From a checkpoint of a small transformer trained on Wikipedia.
Size: 3 heads of 32, vocabulary 3040, 4.97M parameters.
Architecture: rotary positions, untied embeddings.
Training: a variant of Muon for these matrices, 279M tokens, 4262 steps.
Each number is 500 + 40 x the weight over its row's rms, rounded and kept within 0 to 999. Layers, rows and columns count from 0. Numbers have three digits each. The size before them is the row's rms in percent of the matrix's.

# layer 12 attention value, 96x128, rms 0.114, rows 90-95, columns 64-127
094:464409481446526486424502508469453533601520511557459474560502504466480551427493557474510447493453528540495499488469585490491404517445429500454519488501539583504545537525412555530492588559473527
101:502499473483534521469443484448476481553498500502538588475535576500416526460526479558532550464387462492441456466543444505425478448546443550494511494528490551491533503497544509474515448550394493
090:516445452463496516489453526502522471507510426529592431484491487492573481547399548477486477473515464546511511500518565480550556512536583485495409491505556527524463485608530506534499539462508417
090:440466475529508502455418461495562533485554563501487454517572480472523507544509518505451523597465529500452530442552547507528444503444479563461408539509402525580482471496496515515531505528467488
089:470493548548469464476486509459514500480458463438530518485452512437457521520513508403510552528477469493478520474582506518543460488468497489552498436474504490600550508448519572531510539447473564
087:445531499408523498561431456531455501500472464491440514513531517440495533453489465489545474535493401586514516597559516521596454514586480459506444457528517462431573517518538556480443461478535482
# layer 12 attention output (transposed), 96x128, rms 0.392, rows 90-95, columns 64-127
095:492529551502525547572463476546539485430463520470485520397503441459527481514512536519484446515552513491470447482495475570579466448495489559450476497495505409490443522480475499477487448514481496
099:513514528535499479476493504524536528542439549459451482506402495439447457547542525506489499495524480494572536516532500546531463474483509470485571439476526471449525416544479387478538501469494503
089:562482440499474537537603523529533450515463449490453514473547489432466513463495456457555474500545512510448507448385562491537492476439459456491511548471573529467505518491472502429482517567548513
088:530526483530457496553480474562511461479438476508566546478567520499483480445459509547539482517473494498528474520456556485521507576513475454486517570558476492433470414483517513464522465465479520
093:471518486491554508557505501383543477523484597504572597465506469558492523525522440507598463577539515511592438524454453499445500563481469436464461452459520537442509483521507509530552458497445487
085:451523557463477486483523508509505499549546454526489526482539486589485466560544549462513571499450539512405517506467561512459535495477460526451499526474444420438545469465521537509509516592458450
# layer 12 MLP gate, 512x128, rms 0.108, rows 0-29, columns 64-127
105:493452490485530467580575519456507466489489549480511479467485521469481458486522482489469546512500535466538431495532460447537573482505524598494562581570532541418557465539530495495438528390500517
100:515544502533566536514451482512455409428532505576489538506544524497531483500570493511518522521505491466516560419512589513493487436417396517517494492465465572481455500480525590485511471510535499
089:487457485537500481570534486459482475499478485532463514437532476503507530535586451440455503516490520476511527567485480534535452602448466544461494538555514509479416510429568428484457525459485417
100:473576504465486410529473520544497511482533424484482496446491548442508485461545547521533492499476514555521536526492441583543472542524475427504469535557502514432473537497498491538483476464522509
097:521517523537497586501466507505524481507534544516503541479473555510479432557443522476483446462439538518561513590548560527479478503485540569520497514496574554482444543445526569540457480527480456
098:522530511487435580495475490533457487515510515441469483529469454546532481473522481524559477510523493521425559466512524427492532534502434488522551501480470511508570460590498529478502492462514524
100:493518566428496522480435583476488447530484425450485512485574516446502488495434455473435530485568521496474529501521516529471476557514584464555460499483498488552514508483506576488564475582482523
101:424513433469476429493462513518513484419482497516507511498513525526509478499518479503538529516562476466453488480469457489496515500504423404506583539448548441473513511512480461526469497495473484
104:450446435501453536455465468481468477484472554503523526540493517533499543523467444534469448542387505521441501462467499442509471500463455567507497542493490451470501429546424514441451531562445543
112:414573524579535523475504528562503433568504440489487506534457555464528453558515460476492464496476507495412480575520572454505560414461458452486457523543539550430521499507502528557506543523547514
099:442558442467458510492495539527449528566498546495521531450602506498453497502513455430453541541475498558479501439522549527538435428508550510472484592533498549515482555422485491463564467490526537
087:496555516473468519556455445529517503539576499527473465424510445500537436488421502428525439408467523443474427597489504476519488498462535486490541438471429517541519449501508541481482463454531526
093:508499497537503462529431471520449548499553570438508504505522492465512457455513538437506530566505447510486495473456521567488507518508468478496509504543536490355539473540501479482517481555566463
089:500529492536509521532506443464510498437511482525539516436548480499472405504403528468510493600562560478549529563470539600447433467514493595493471539462499558451519449529495526569490432473454543
093:449459505400499439487515495538493566532511535491554494466483484499504555511413551482547494506503503533483533518506502549469510503538504520509505425544526421471480469537548408472517489516480551
104:499502553463584485504551509474453500463517528440566522483571563548537464506516635517480504471503475464481514475430535504471621434544558461529514486492503547515510505467491491501514519502470538
101:567488477469516506451466549531477463564539442547466528477528521528503546452429525544512543511506557433445562519432521516469518460502487475566439504479509489528484496498460528483466521498526451
091:511484495428541491511523561514499531480457452412485467556490557499551452514519528518494481577502521489505531548441559512463510449446572480471515560465490481548571414450553581534436445511487472
100:534549469560471544539536451517431481514466506438466472505570485541510467562533518465530545521463542512473441487503538520530493455488519510455491510538540516507516435472566523519510582516556547
093:497524532467500542496492483493457530589509528504560434500450491475471495514470562484458381505544537487416473479527556493507464503499556529482499509495439522486479525530496531496538480530472502
095:550527552570502600480511574467526558501503451459537463505555590490498494484519526497425498565481592523468502540532516512544468469465495498503551499459419495542525493530515507461498520531473501
102:552475436499466514445465468498500510505473511505508461417538551467542471611550493469444492512399488524494529521542498493493555511572518511445517460519611516589502520540465478442550391494502487
102:472513494554472457535496490472445426471495545473526548540584505480468504606489485473491585458557523502499421535477483469501538495441518440536459524514510540497585511511464570505510505500487484
105:485469418502533438530470553554497525561508505572489504429543483486391486523517471505568452526544505470424467495477524545507536508488581546468467468426445523430511570553483484557477480497473528
100:484492481476538466504555496501521458526460507498501488483584458451437497460496561438448572532507502506545579493524557469475531452543507525478484427471504502461522488470500511578464508506505490
102:560492496550466445422491512519531485492543526558492552464541456524469411509464489516541506508455498501519492450431511535481475512509521529437543444483470485455570512570564460541472540486485516
100:457514458480458533544489476520487590501458440500520530507579536419469513526505463470526500460544495449513486480485489442502517580493541500510440441466511481464508487517533534600454534481458474
096:523429489489557500458477525507524548550484509541487521535500526375527456570521537484486536559495496521502454422496593507459551536455566428508470479424507476524527526502556467497494552523477459
095:483491533435478455474559508468507528527499489523526475432502588429522472505547499441450490521501606451457434428432526472462494514543532411520542533467431516529489432485446504599559522496533477
093:475544519588505450466564502534548531470522567473576470522576588489521496415585499491514477489483494453502420490483421466476533449531530517502517484515518530461496498540507444509510470409521533
# layer 12 MLP up, 512x128, rms 0.111, rows 0-28, columns 64-127
101:549512505433476444491478523505512488507552504528485499521530571550509544566491443555485495411524526501466461423491494465451497484525512446513532447512477470516504505448480629459523505532551548
106:480535499499473538470494512549518475425532491485455500502566545443495524483470569554548542568463456543499504508481517557546433505476498475572497458491464533507389571490510544438523498549523436
097:472526464475507477519461458536473435531468547522523518486512507458575528498520502492520492472398510580512457549406548537430519446510535517466585529527624495503488524459429502507499531470553553
105:455456485560492469500541538464445525508488537505535558497469520439560568486486436422526472552549506456549515519521454577440529498474476454574489414477443462532505516476443541519509488557523522
099:462519519559510592524576490414500525492551517576432467553515501493486495460493538579529548485529489419472467456489524468530492498517434520554548539437516518518482465522527519563500499457459456
095:561501534447447537471489485508458525469498486449497437501450521504519513471516533547521495492562518461488537469476493472465526545529424449491517521410446463471605483499451498428507457505497477
098:504548505528495472519442429469421446591505486473437481467531482538524508474495507457434557453559547477434507442561472542543481462483547499438532458483486547538543458524483499498556491460499440
098:459440577461493464495591545477464559505490492533463560480491552477511439509494526500454515525476524578498514472500488479443493540492456517534494515513523471529442452501448445463490504429582554
102:504454447457531535428521520514462429540439501565458537482532484521478462496485517539483487500465488493469430435510494534533473581433467564505419524505476502456530483478430480554533470557556459
101:502505519486545452500473471478467521514505487503505513576515430464488547523545494549569367556539470536505535440554453479581531516475534486572360497418469518462467470461571537549517513474496500
102:492484543530485512571492460440443561537439490543455518500451485500555591484452402452467515498468453437506524535530471526499491463478544483502478543517543523507495577528480591510513460461450539
092:487561455497499407483494507473394501384475497454490572553479538539420571520481477557507509558469565567471566462506512593490498534465529548568495476555541506469462500462472498441476574475529467
094:523450466435429492451512565563415445425514506549504447460520423539482511514517512547470532542452450539509525487521493501454509482486474511460532506503503471425476511543510487470480524422456469
095:516480497514442447488469562540495467464500472546511518526433446504502487548489457474530433497535466472533507572453537559499494474568453484528478482460418476438513539521445488540547459413486492
097:501516549530503475510482529457563408524482557472479440508463476504514450463530573525497512432481514561514533483574548521432536529482525450493441525440508488537461520441508442545512505568519441
101:487485471502514485511489525464520522467479574580525471545523401505470514499509485468513507501500476417440545576472521550438518475471540434509476498548507510437535522468515567495592527534492585
104:480487438530481500499520528525488523522422432502469473419457510520461533508457544518538450495498623467521493473482482479501472476474490531503466511492487516552528565479538495441463520552465488
107:555494473562522452507502499507488514536537480444532512456502502497508514506504593562537556498501547502463507460583490474416592502554452563473521505454478491436482456544513485499482519462476451
098:470541526568538537559475510496488554529478451513469547567535517491495551552509515521542486498486417480558442482519464556522511462528536490542530513490537456474455455460513490544518545482499540
093:521530482476433449531474482486470471470488476492497507529539462529483564538549458508500461444552467506521511421505510521512556464512554526429506470510466566469477498424520480489464561461556475
098:440531523533571361482459455498491531479463484463514568539475522483448530463549500473498506458482512534559527523609474460460449503463484506480535449471505386524549516496436526497499513520441454
099:549479468483504490441476492529469513547509571508442448537502489498519459448544548493548415529477532537529416592523476477497479519497544563478402587431570511409505482458496422455520486532558449
106:548540521509521485552487489570443621486477487486543485461433418521495452492524578540566414545490543468529570459536543499545491511490491436466474485493537443522459503569531479499471501455540498
100:501535457523407462537461517506505548514426465522550475450431514551463528542481531500485570546448479516495505543442514492513482431525487429572489552502447425496511520584535536554497485522548497
109:509514446461503459471605480529560475544449464496496487491514484464421490504509493446508515438507518478481509524559457555496460529486522494521560511406526559447513493446472490550500509513543533
105:479534505507495528586540537543467456469525522539519487481474527550501521458464428460500512483543427513499489478485522516453468459499457477456469511503471489477496497499488541474440460600483474
101:534509529472436529506518509468485550474550512596528528485503511513537515483546473435469516457582477532488441475597550540491474547406560531468489484450461481512460486529413570540521527482528509
093:396522532480487538449463554533457473490607565551538493443461585456471507512510557523506463442493501507531522520537528449499473509448528462488512493514458519465423509418484456468489549441507541
087:514443523521429529533485575485482508431438561524481528546596557515513490455428437444552464439508506544574514518454493482526572556494539554471493500481535462520450510536501461505490519467490496
# layer 12 MLP down (transposed), 512x128, rms 0.201, rows 0-28, columns 64-127
108:468480551523460505447513551510521473547462523444485546491501501545471466506553530497527560492452583438590534490410429480513512508530470525449544504537478448530465529450519537541491539494542532
102:523483514541525501459549523582428551470514525594482535517523482486527493472606484488506498483536502466470498517445406427514473527471529491514465509509516523455573520422549462490594434514507512
098:491511566507491547518472522460516480450482513502516496499529446589504547514487477496481571516479473513494430496545492527523505521447535527441443472532450579473433535475501470473471466508518439
103:538556424569540501490486467484507518579449491498484470567503569436511534521518464476554467527555443502419563569528453527521482559509543517455454479444441552427522559515556509513451566536502595
101:454499455533560464494457550471464529486464465490509483501501557496504488500592507459526425496522514448533520450483416517528542459584448436537499472490582516461515490552413496449493454482543561
096:512523563434424560492556470498499555543434490525523466467506450512437505465559514454500442489551538403483466576443522520443463562470509515529495442523513579472467540463520452493496450447471525
096:485516501507520538500448498445535526557461538493543506457542533539524444492506518535514561509539506457576488478489451448528415586534499447425506504541525462608465602518513512572547474470500504
092:548556498469483515520408473524536412513544532387461520540441538588510509479521394564429508444505454513501470481540520539495459556501471434489483520492511513449542485448471558568508483478485503
106:522500522570437491523490519502494525461559461510449521483515493466476543491463496507506451506465403488466519488449442512488422514464524500547514436518524463521515523571516543517458481483499473
097:530486554518488500471461465509472439516490492570463512481397502588500538467540453525546575536462467494460491489525485534557442449497554495507520497433518540557506504549535461467478527433428523
101:481488484474475463523546494492433493574516431437502431512531512470508463600548526462523445546416431439512456498484487593506510494444477480527465487560471527545498451505420460500523528496499545
094:528488526586451503436534549514557481513535554526438498458479485536553492587474554556498510471585522505550522528486549532484511519559440470448542440588521525477493517472495508475511503504534478
098:513493509488468495553474597490572562443474494458502542526519414534507459520475534506510534453421475471500464542512473438540495529482449481551580491474465552497490499483504489569483535499478507
102:476497444528516509506517523497504462488477466513517505473479461424521506510464559540498577528534504589583392464587574532487531487546473498508518482477548507464504440499435498538491424472517485
094:513475406489445541560485529540566520475498533503524514456451511507446501508523512518501451502510502502408548439506443482519515509449428524499433435502494522541483525450490551518503447451513519
098:476503463491497509502451442394469489520503515460560476490492539528455482457513519537547472542533515493497473454554569451500477442518442497554494475458536503527475597529569468470452517444474505
102:425516530372454457490424502440430530534545480548576431507560450509452545571482550486522470501504509468438448496552494428488557468456548560512459435536525421524470457513525532493515576497541496
105:527422473569532531499511492510488557534480481460480535427589510518520466530443499562491493568496548506526445440465493416416556483517482428457585476521493492492543422504504527456508461440468458
100:482581526508502523531547500516461498508558538495488554460420498522475530458547453474471541542505476512531526500494518519510454501485502548531513484480420479494465439536553567471503480467508539
099:491528497529552495458495454528510480477501493442409531512553500489562462470521508537519445526460467551506491447463458506516469517499512465501525418537511485558595434540465465512493537532450418
105:505535490462467497511499458529490552547456479482512575490581491444519597549540475529546481467475512516584514524562489507444448464508610538501473464473420463528500497546523468441481515520492501
092:471544489464469553453566468506479519522513500525523462591499529491503500465495466551463518404590537517401516476530510510462497521453421507531485504513509528510422563499561529576516447482529524
102:518486472455577527470507549513504450458466469436449505471448439596513429527452529513454406497521499497470492544565558502454546467506469554535586485475467502439524473453501535502503511574518568
099:502534557585563512569536486525480481461499467509446487513503468493486566507492469545493500504549542500443545509485484434485450517418551534490500543528473447462459477481476564517500548491405536
103:534486547455461533501505520486501472493537579460463558527536464590516617473511510489485440516464448501502479500414543462565485465530546479504530499491549490501462542487425524556464512536565493
103:494480528451552498526479507532443449548519496537518438536544475523474500518520495531473589492537507531499440467513519481404533529501448527544504508445423499484530510496411480531507498498581478
097:463526451494547500467486470501517538592514529475536492597521480511498503507529431531490500546534492563575565445515482457525554496496557519494558521495525525522519501446566497438479515372506473
100:499474454480504482560558570449526426510451474436505518541457500595418433536465378556523468487505534510546548526515442461537490503543490538494509446507511458484512528492451490487503457537484517
092:493496533434551515571570567528519599515540513470477477476626503497528494554504480506495505553505499454597495522582524487475513526539515498520526522420575446496439528541488460559456492474514452